Each number is 128 + 32 x the weight over its row's rms, rounded and kept within 0 to 255. Layers, rows and columns count from 0. The size above them is the row's rms in percent of the matrix's.

# layer 2 MLP up, 1728x512, rms 0.0384, rows 1394-1410, columns 64-127
size [ 98 103 100  97  94  96  93  95 106 100 109 102 104 102  95 101  95]
[[182 120 100 151 144 122  64 148 114 121 132 152 142 119 219 141  70 123  87 107 164  89 187 119 149 101  61 138 103 111 175  84  48  67  64 190 102 111 148 170 134 172 195 143 109 157 182 146 158  92 105 156 161 114 108 131 119 111 178 148 162 115 124 143]
 [127 116 189 109 152 134  72 184 124 117 102 109 143 132 133 114  99  90  72 158 106 137 131 149 156 149 139  97 119 137 100  64 125 114 170 173 167  76  88  71 107  54 245 151 129 117 132 123 115 119 103 118 106 117 103 128 144 152 142 117 132 140 169 134]
 [148 130 157  33  85 162 158 137 143 161 126 157 155  84 167 106 166 145 140 147 102 139 103 155  55 149 150 132 142 130 116 121  97  57 137 160 101 108  84  75 163  97 153 100  80  81 129 176 123 122 114 169 116 133 110 158 114 135 120 140 175  87 126 149]
 [142 108 115 111 149 133 164 146 137 164 128 179 165 132 139 130  72 165 131  97  97 149 143 154 181 144 167 111  97 166  89 146 127 139 128  86 152 126 143 143 126 112 180 127 145 161 129 138 202 160 137 112 117 115  37 168 198 115 129 187 116 121 127 130]
 [159 106 162 131 110 125 158 108 137 103 142 142 145 129 111 104 164 127 108 155  92  99 107 107 148 164 189 148 121 138 213  99 119 145 134  87  89 129 143 170 170 111 157 139 162 129 112 150 204 108 122 139 137 146 152  80 133 115 115 104  98 121 184 131]
 [136 123 127 119 125  56 148 127  97 116 147 131 167 157 118 146  94 104 150 179 172 136 126 115 170 157 153  85 100 170 172  94  72 127 121 160 134 135 214 128 156 133 111 104 161 126 134 113 138  94  74 174 128 126 146 159 124 135 115  56 146  98 156 183]
 [ 99 161 179 161 105 186 110  65 105 119 125 136 117 159 126 122 107 164  85 114 165 123 118 127 172  63  74 136 130 160 116 141  52 123  94  66  95 182 142 100 155 145 148 162 149 136  78 117 117 106 163 103 181 171  97  81 118 133 122 220 109 123  83 129]
 [152 130 130  90 151 147  65 118 162 114 130 134  82 149 182 161 114  86 138  80 162 139 139 107 173  95 139 142 105 165 180 107 103 126 129 109 144 115 173 152 132 133 155  95  93 141 156  98 171 118 118 120 118 141 140 111 113 155 156 144 126 165 111 110]
 [178  91  85 101 145  98 155 112 121 101 155 116 122 183 166 113 164 125 120  97  72 120 172 136 107 132 132 171 117 135 104 120 106 114 124 138 167 171 107 166 122 127 107 136 137  92 168 169  83 159 146 205 116 137 137 173 144 117 154 175  98  73  78 198]
 [103 118 149 177 133 149 150 173 187 140 146 117  84  97  91 138 145 148 100 172 157 146 135 146 145  83 106  66 153 163 126 116  67 117  96 111 136 118 102 103 116  78 120 117 163 145 152 159 106 131 128  71 119 179 139 113  53  72 124 162  89 143 103 134]
 [190 105  81 144 151  72 130 136 154 133 102 134 103 112 139 134  86 108 139  68 115 139 114 151  98  96  61 124  75 146  96 164 143 152 123 143 122 145 164 157  97 143 201 166 207 166 119 113 149 175 134 187 155 126 138 117 147 175 199 112 165 131  82 143]
 [133 139  89 137 132 163 133  91 112 154 117 143 130 128 141 161 153 139 174 102 152 173 120 157  94 140 142 156 148  68 180 152 166 118 157 141  89 143 102 107 110  83 139 145 101 131 153 138 105 142 114 224 140 107 140 157 126 113 118 125 119 123 179 114]
 [156 128 174  83  99 135 124 141 163 137 149 104 156 136 119 151 153 129 106 114 117  62 136 119  43 119 154 174 123  91  89 177 118  73 159 166  82 139 100 134 103 147 117 121 131 184 149 176 111 148 125 164 139 105 104 113 142 142 161 121 156 106 125 169]
 [133 104 156 146  78 119  84  89 156 146 146 117 142  84 173  89  93 103  95 131 105 125  84 206 155 107 112 164 127  75 123 130 141 135 120  95 141 190 124 119 124 138 145 115 153  91  90  55 136  91 139  69  99 129 176 121 111 171 104  40 120 180 140 157]
 [159 149 119 100 125  89 108 119 191 161 109 177 110  92  86 121 142 172 191 223 177  95 135  86 170 156 101 146 118 122 133  30 114  88 149 171  97  99  83 129 156 165 111 135  62 119 102 187  97 107 115 160 144 184 157 114 132 111 117 100 162 118  66  80]
 [ 92 109  83 162 145  80 127  92  85 154 148 164 142  97 158 178 130 156 198 122 137 144 145 103 135 108 164 202 105 114 145 146 107 139 119 194 158 150  91 111 116 106 128 169 131 189 153 116 110 116 124 108 126 139 124 109  77  99 102 108 163  81  82 119]
 [113 148 123  85 114 153 194 104  92 122  71 121 120 100 177  97 132 146 116 131 121  96 138 190  90  89 200 162 197 122 147 118 106 116 115 153  82 136 112  64 141  78 115 103 122 141 105 157 144 133 157 139  97  88 121 152 134 104 164 124  82 132 148 126]]
# layer 2 MLP down (transposed), 1728x512, rms 0.036, rows 1394-1409, columns 64-127
size [100 104  99 100  98  99  92  94 105 100 107 102  98 102  98 101]
[[192  91 131 132 141 188 162  90 130 123 140 128 123  96 121 120  87  90 113 106 112  74 135 100 122 148 140 169 149 138 197 149 124  88 120 119 121 143 127 161 164 142 121 123 124 102 164 133 157 120 162 129 117 190  77 148 134 138 109 160 111  85  75 175]
 [118  84 147 178 137 130 135 180 129 123 105  92  53 185  92 163 177 139  96 101 110 115 140 150 167 123 130 160 134 119 119 116 104 132 163 121  84 126 131 118 136 182 138 155 101  37 210  57 144 111 117  97  80 103  81 153 159  84 118 121 115 110 179 158]
 [121 108 170 150 253 117 111 112 121 132 137  89  99 153  79 137 107  76 107 173 159 105 128 160 168 129 115 137 107 113 177 170 110 129 160 100 239 181 122 129  92 116 121 102 122 142 133 148 165  94 115 122 113 197 134 137  57 124 149 105 107 126 166 129]
 [143 135 202 131 162 162 154 133 131 149  80 116 161 174 152 159 125 105 121 159 118 101 142 200 108 127 128  85 115 143 135 166 166 129 134 129 150  96 141 121 112 117 140 139 177 116 109 131 116 124 150 124 154 149 124 136 172 112 168 202 117 108  75 162]
 [114 120 109  90 143 130 113 176 146 157 146 112 125 115 177 147 114 176 117 162 101 142 105 107 120  78 125 125 142 160  60 137 140  60  95  87 186 105  76 159  55 153  86 117 108 159 161 100  63 124 105 174  99  86  82 149 122 143 135 154 168  84  93 122]
 [132 116 112 127 133  95  89 130 150 159 129 149 103  85 120 100 185 114 119  80  83 164 180 100 124 114 157  57 181 136 110 142 118 154 145 110 104 108 132 136 114 111 127 128 133 129 133 153 148  84 129 109 133 121 146 125  71 219 125 174  98 140 130 126]
 [140 148  86 124 165 120 121 207 190 147  76 105 126 108 114 139 185  97 137 120 132 138 138 109 124 122 160 102 138 117 147 178 129 106 194 158 100  91 161 164  80 143 158  96  69 169 190 155 117 138  60  83  25 141 132 162 182  91  61  61 114 133 147 142]
 [ 85 167 122 144 197  69 142 122 109  75 142 105 107 120 135 131 148 126  99 166 110 129 217 126 155 114 138 130 165 122 103 152 169 159 156 155 104 136  96 151 148 111 142 173 142 112 149 104  73 135 126 118 133 134 183 153 114 132 113 145 168 100 140  94]
 [129 103 125 120 152 121 143 162 114 100 170  45 118  66  90 176  76 119 157 113 115 140 131 161 149 102 169 147 191 115 104 179 103 168 145 146 139 102 151 147 164 203  99 140 143 191  87 146 145 133 128 131 134 130  86 107 138 117 107 110 120  95  96 154]
 [110 137 131 154 147 145  67 135 143 147 149 118 195 104  77 114 146 164 138  91 108 126 193 149 143 139 130 130 169 120 149 136 157 203 161 122 157 126 156 134 110  70 103 156  76 122  94  90 199 138  80 136 107 164  73 125 157 135  77 165 158 161  94 138]
 [107 106 102 100 129  63 114 141  99  96 115 120 102 190 123  99  70 111  93 119 128  84 114  90 107 115 137 130 116 156 120 147  75  69 116 109 179 137 112 107  59 123 130 169 136 148 126  80 138  78 138 138 124 154 160 134 121 205 147 117 132 146 160 153]
 [128 136 122  94  79 114 136 119 153 160 125  95 165 151  74 110 162 125 134  89  43 135  52 163 142 201 101 169  72 137 156  99  98 158 104  79 119 121 151 146  99 136 142 136  44  78 117 140 113 109 129 114 150 137 114 157 125  96 112 124  72 134 104 128]
 [138 133  73 151  75 119  63 129 109 126 138 102 136  67 105 165 154  81 149  93 101 103 157 159 171  78 160 116 100 107 151 126 125 154 114 105 145 152 100 202 100 119  97 134 129 150 146 142 151 133  85 136 105 154 140  76 116 150  88 153 131 152 150 147]
 [152 143 166  89 185 168 144  87  79 121 155 176 136 163  93 186 144 163 151 161 199 159 120 137 144 116 141 156 114 177  88  93 144 159 153 146 103 127  82 196 142 152 136 157  47 163 144 177 109 144 154 144 145 117  93 139 139  92 148 187 157 137 131  38]
 [113 103 121 166 187 119 178 103 128 106 122 122  96 161 148  94  84  89 127 149 154 116 106  98 121 142  99 185 115  88 152 158 110 134  95 196 121 146 158 125 118 142 145 117 109 216 172 173 126  87 163 138  79 140 113 144 171 115 156 137 174 138 113 128]
 [126 108 173 142  77 115 168 169 127 179 172 102 127 120  86 129 182 179 177  95 153 109 161 145 142 120 181 164 162 156 139 162 150 159 103 161 126  84 137 169 147 131 140 106  83 110 120 112 148  97 110 120 140 144 109 108 127 133 141 182 147 144 147 180]]
# layer 2 MLP gate, 1728x512, rms 0.0388, rows 1395-1410, columns 64-127
size [101 101  99 100 100  95  95 103  99 107 107 100  97 100 101  92]
[[125 178 147  68 124 107 100 123 135 140  97 165 142 116 135 123 127 120 198 177 126 139  95 147 122 154 151 123 131 143 169 140 143 134 141 131 138 140 112  63 162  52 139 151 134  95 120  63 111 118 103 111 113 128 150 104 136 173 111  88 129  99 140 110]
 [109 138 170  98 126 175 127 130 125 146 184 136 127 123 125 154 118 180 122 161 183  91 139 138 159 148 125 139 151  80 148  94 126 157 101 122 131 118 159 120 115  77 164 117 137 157  83 160 140  95 160  87 121 131 132 127 131 127  93 115 133 162 107  99]
 [143 104 168 109 121 185 151 109 129 134  81 177 103 118 150  98  79 146 145  97 102 108  77 136 130 155 112 128 116 164 122 127 145 146 123 118 143 134 119 161 129 134 174  91 115 177 140 103 175 170 128 103 124 108  53 109 113 135 168 133 109 137 108 103]
 [118 168 115 169 110 122 150  68 112 146 141 132 120 128 142 124 108 131 144 113 208 179 139 173 182 106 125 122 136 146 153 153 117 111  74 133 194 150 134 119 137 137 106 131 172 137 140 156 131 141 193 133 124 146 118  67 105 104  90 182 146 171  78 139]
 [161 127 132 125 116 117 120 129  98 126  75 152 136 187  90 149 144 106  97  82 113 122 153  45 162  99  92  89 127 119 125 151  93 104 124 122 150  99 135 154 155  80 126 112 108 149 122 187 155 163 133 139 160 118  62 117 113  67 114 132 147 125 157 163]
 [ 87  60 162 157  96 164 125 100 144 154 106 145 169 132 107 144 139  79 175 126 173 148 126 106 114 122 114  86 135 122 138 172 134 170 199 124 152 163 191 183 114 132 158 107 107 150 150 147 171 144  84 154  73 107 150 130 115 115 117  83 107 125 140 120]
 [108 146 154 112 111  92 154 177  71 107 128 144  94  78 157 126 196 137 101 149 125 134 153 125 155  85  94 156 155 165 145 167 134 132 169  99 111 149 143 123 124 130 152 158 162 111  66  72  81 149 169 144  57 184 152 150 100 111 124 165 137 102  93 133]
 [126 110 123  86 138 104 118  93 132 146 117 109  73 132 142  97 178 108 126 130 152 141 146 180 111 105 136 134 119  99 180 118 154  63 110 121 119 123  95 126  71  99 171 134 119  94 164  99  60 128 125 124 154  84 154 180  46 201 141 147 160 173  76 147]
 [ 82 162  83 106 119 126 157 123 173 130 181 146 139 124 111  97 133  87 152 114  22 124  90 117 111 149 154 125 156 114 158 125 147 175 135 107 110  99 130 122 165  29 160 178  76  83 177 137 120 148 117 112 150 135 168  58 162 101 149 167  91  98 115 115]
 [148 148 139  40 119 110 133 131 107 130 142 102 109 158 164 148  85 112  71 151 128 125  88 121  91 140  97 108 106 168 124 139  78  74 163  77  88 119 145 120 113 123 168 170 140 155 108 134  88 124 148 176 104 132 104  85  66 175 179 173 159 212 168 141]
 [163 196 140  98 137 133  73 114 140  86 138 170 135 194  99 130 137 122 147 164 103 148 102 114  96 138 192 198 119 106 148 110 119 125 152 183 133 101 147 136 100  81 115 114 109 107 129 108 132 125 157 146 108 133 144  77  59 179 161 127 131 111 139 128]
 [150 109  86 146 126  96  78  62  81 130 112 142  70  87 117 161 122 129 155 127 105 175  89 142 148 110 145  77 116 135 201 134  90 178  92  81 128 143  84 172 101 101 111 128 104  98 111 104 133 152  84  84 104 159 143 105 133 158 106 174 143 103  95 104]
 [109 121  67 145 136 107 124 135 123 156 160 138 170 140 156  32 120 124 124 103  64 162  82 115  89 102 167 146 174  92 135 116 115  88 143  95 150 126 184 143 117 136 111 100 148 130 123  80 167 132  80  87  80 140 114 122 104 116 131  80  98 103  97 162]
 [185 173 124 109  90 125  79 108 152  62  80 123 141  94  58  58 167 103 142 168 129 115  85 147 148 153 122 120  99  91 147 128 117 120  81 133  94 158  89 103  84 146 136 133 118 136 134 186  94 113 105 133 136 175  83  58 107  89  84  95 135 159 139  57]
 [163 114 134 148 165 129  58  99 163 145 160 114 146 162 129 115 112 147 162 154 125 116  94 119 122 102 142 133 132 161 122 144 130 197  79 124 127 130 120 137  77 122 169 157 163 154 178  99 104 156 146  80 129 117  78 129  56 125  90 111 177 125 110 101]
 [164 114 122 165 119 160 105 113  95 161 168 136  95 136  90 163  93 130 155 152 138 102 129  27 174 133  84 158 135 129 133 215 109 149 102 132 155  92 144 191 134 137 113  99 161 156 190  89 114 131 100 155 150 159 169  48 108 118  76 111 173  83 112 156]]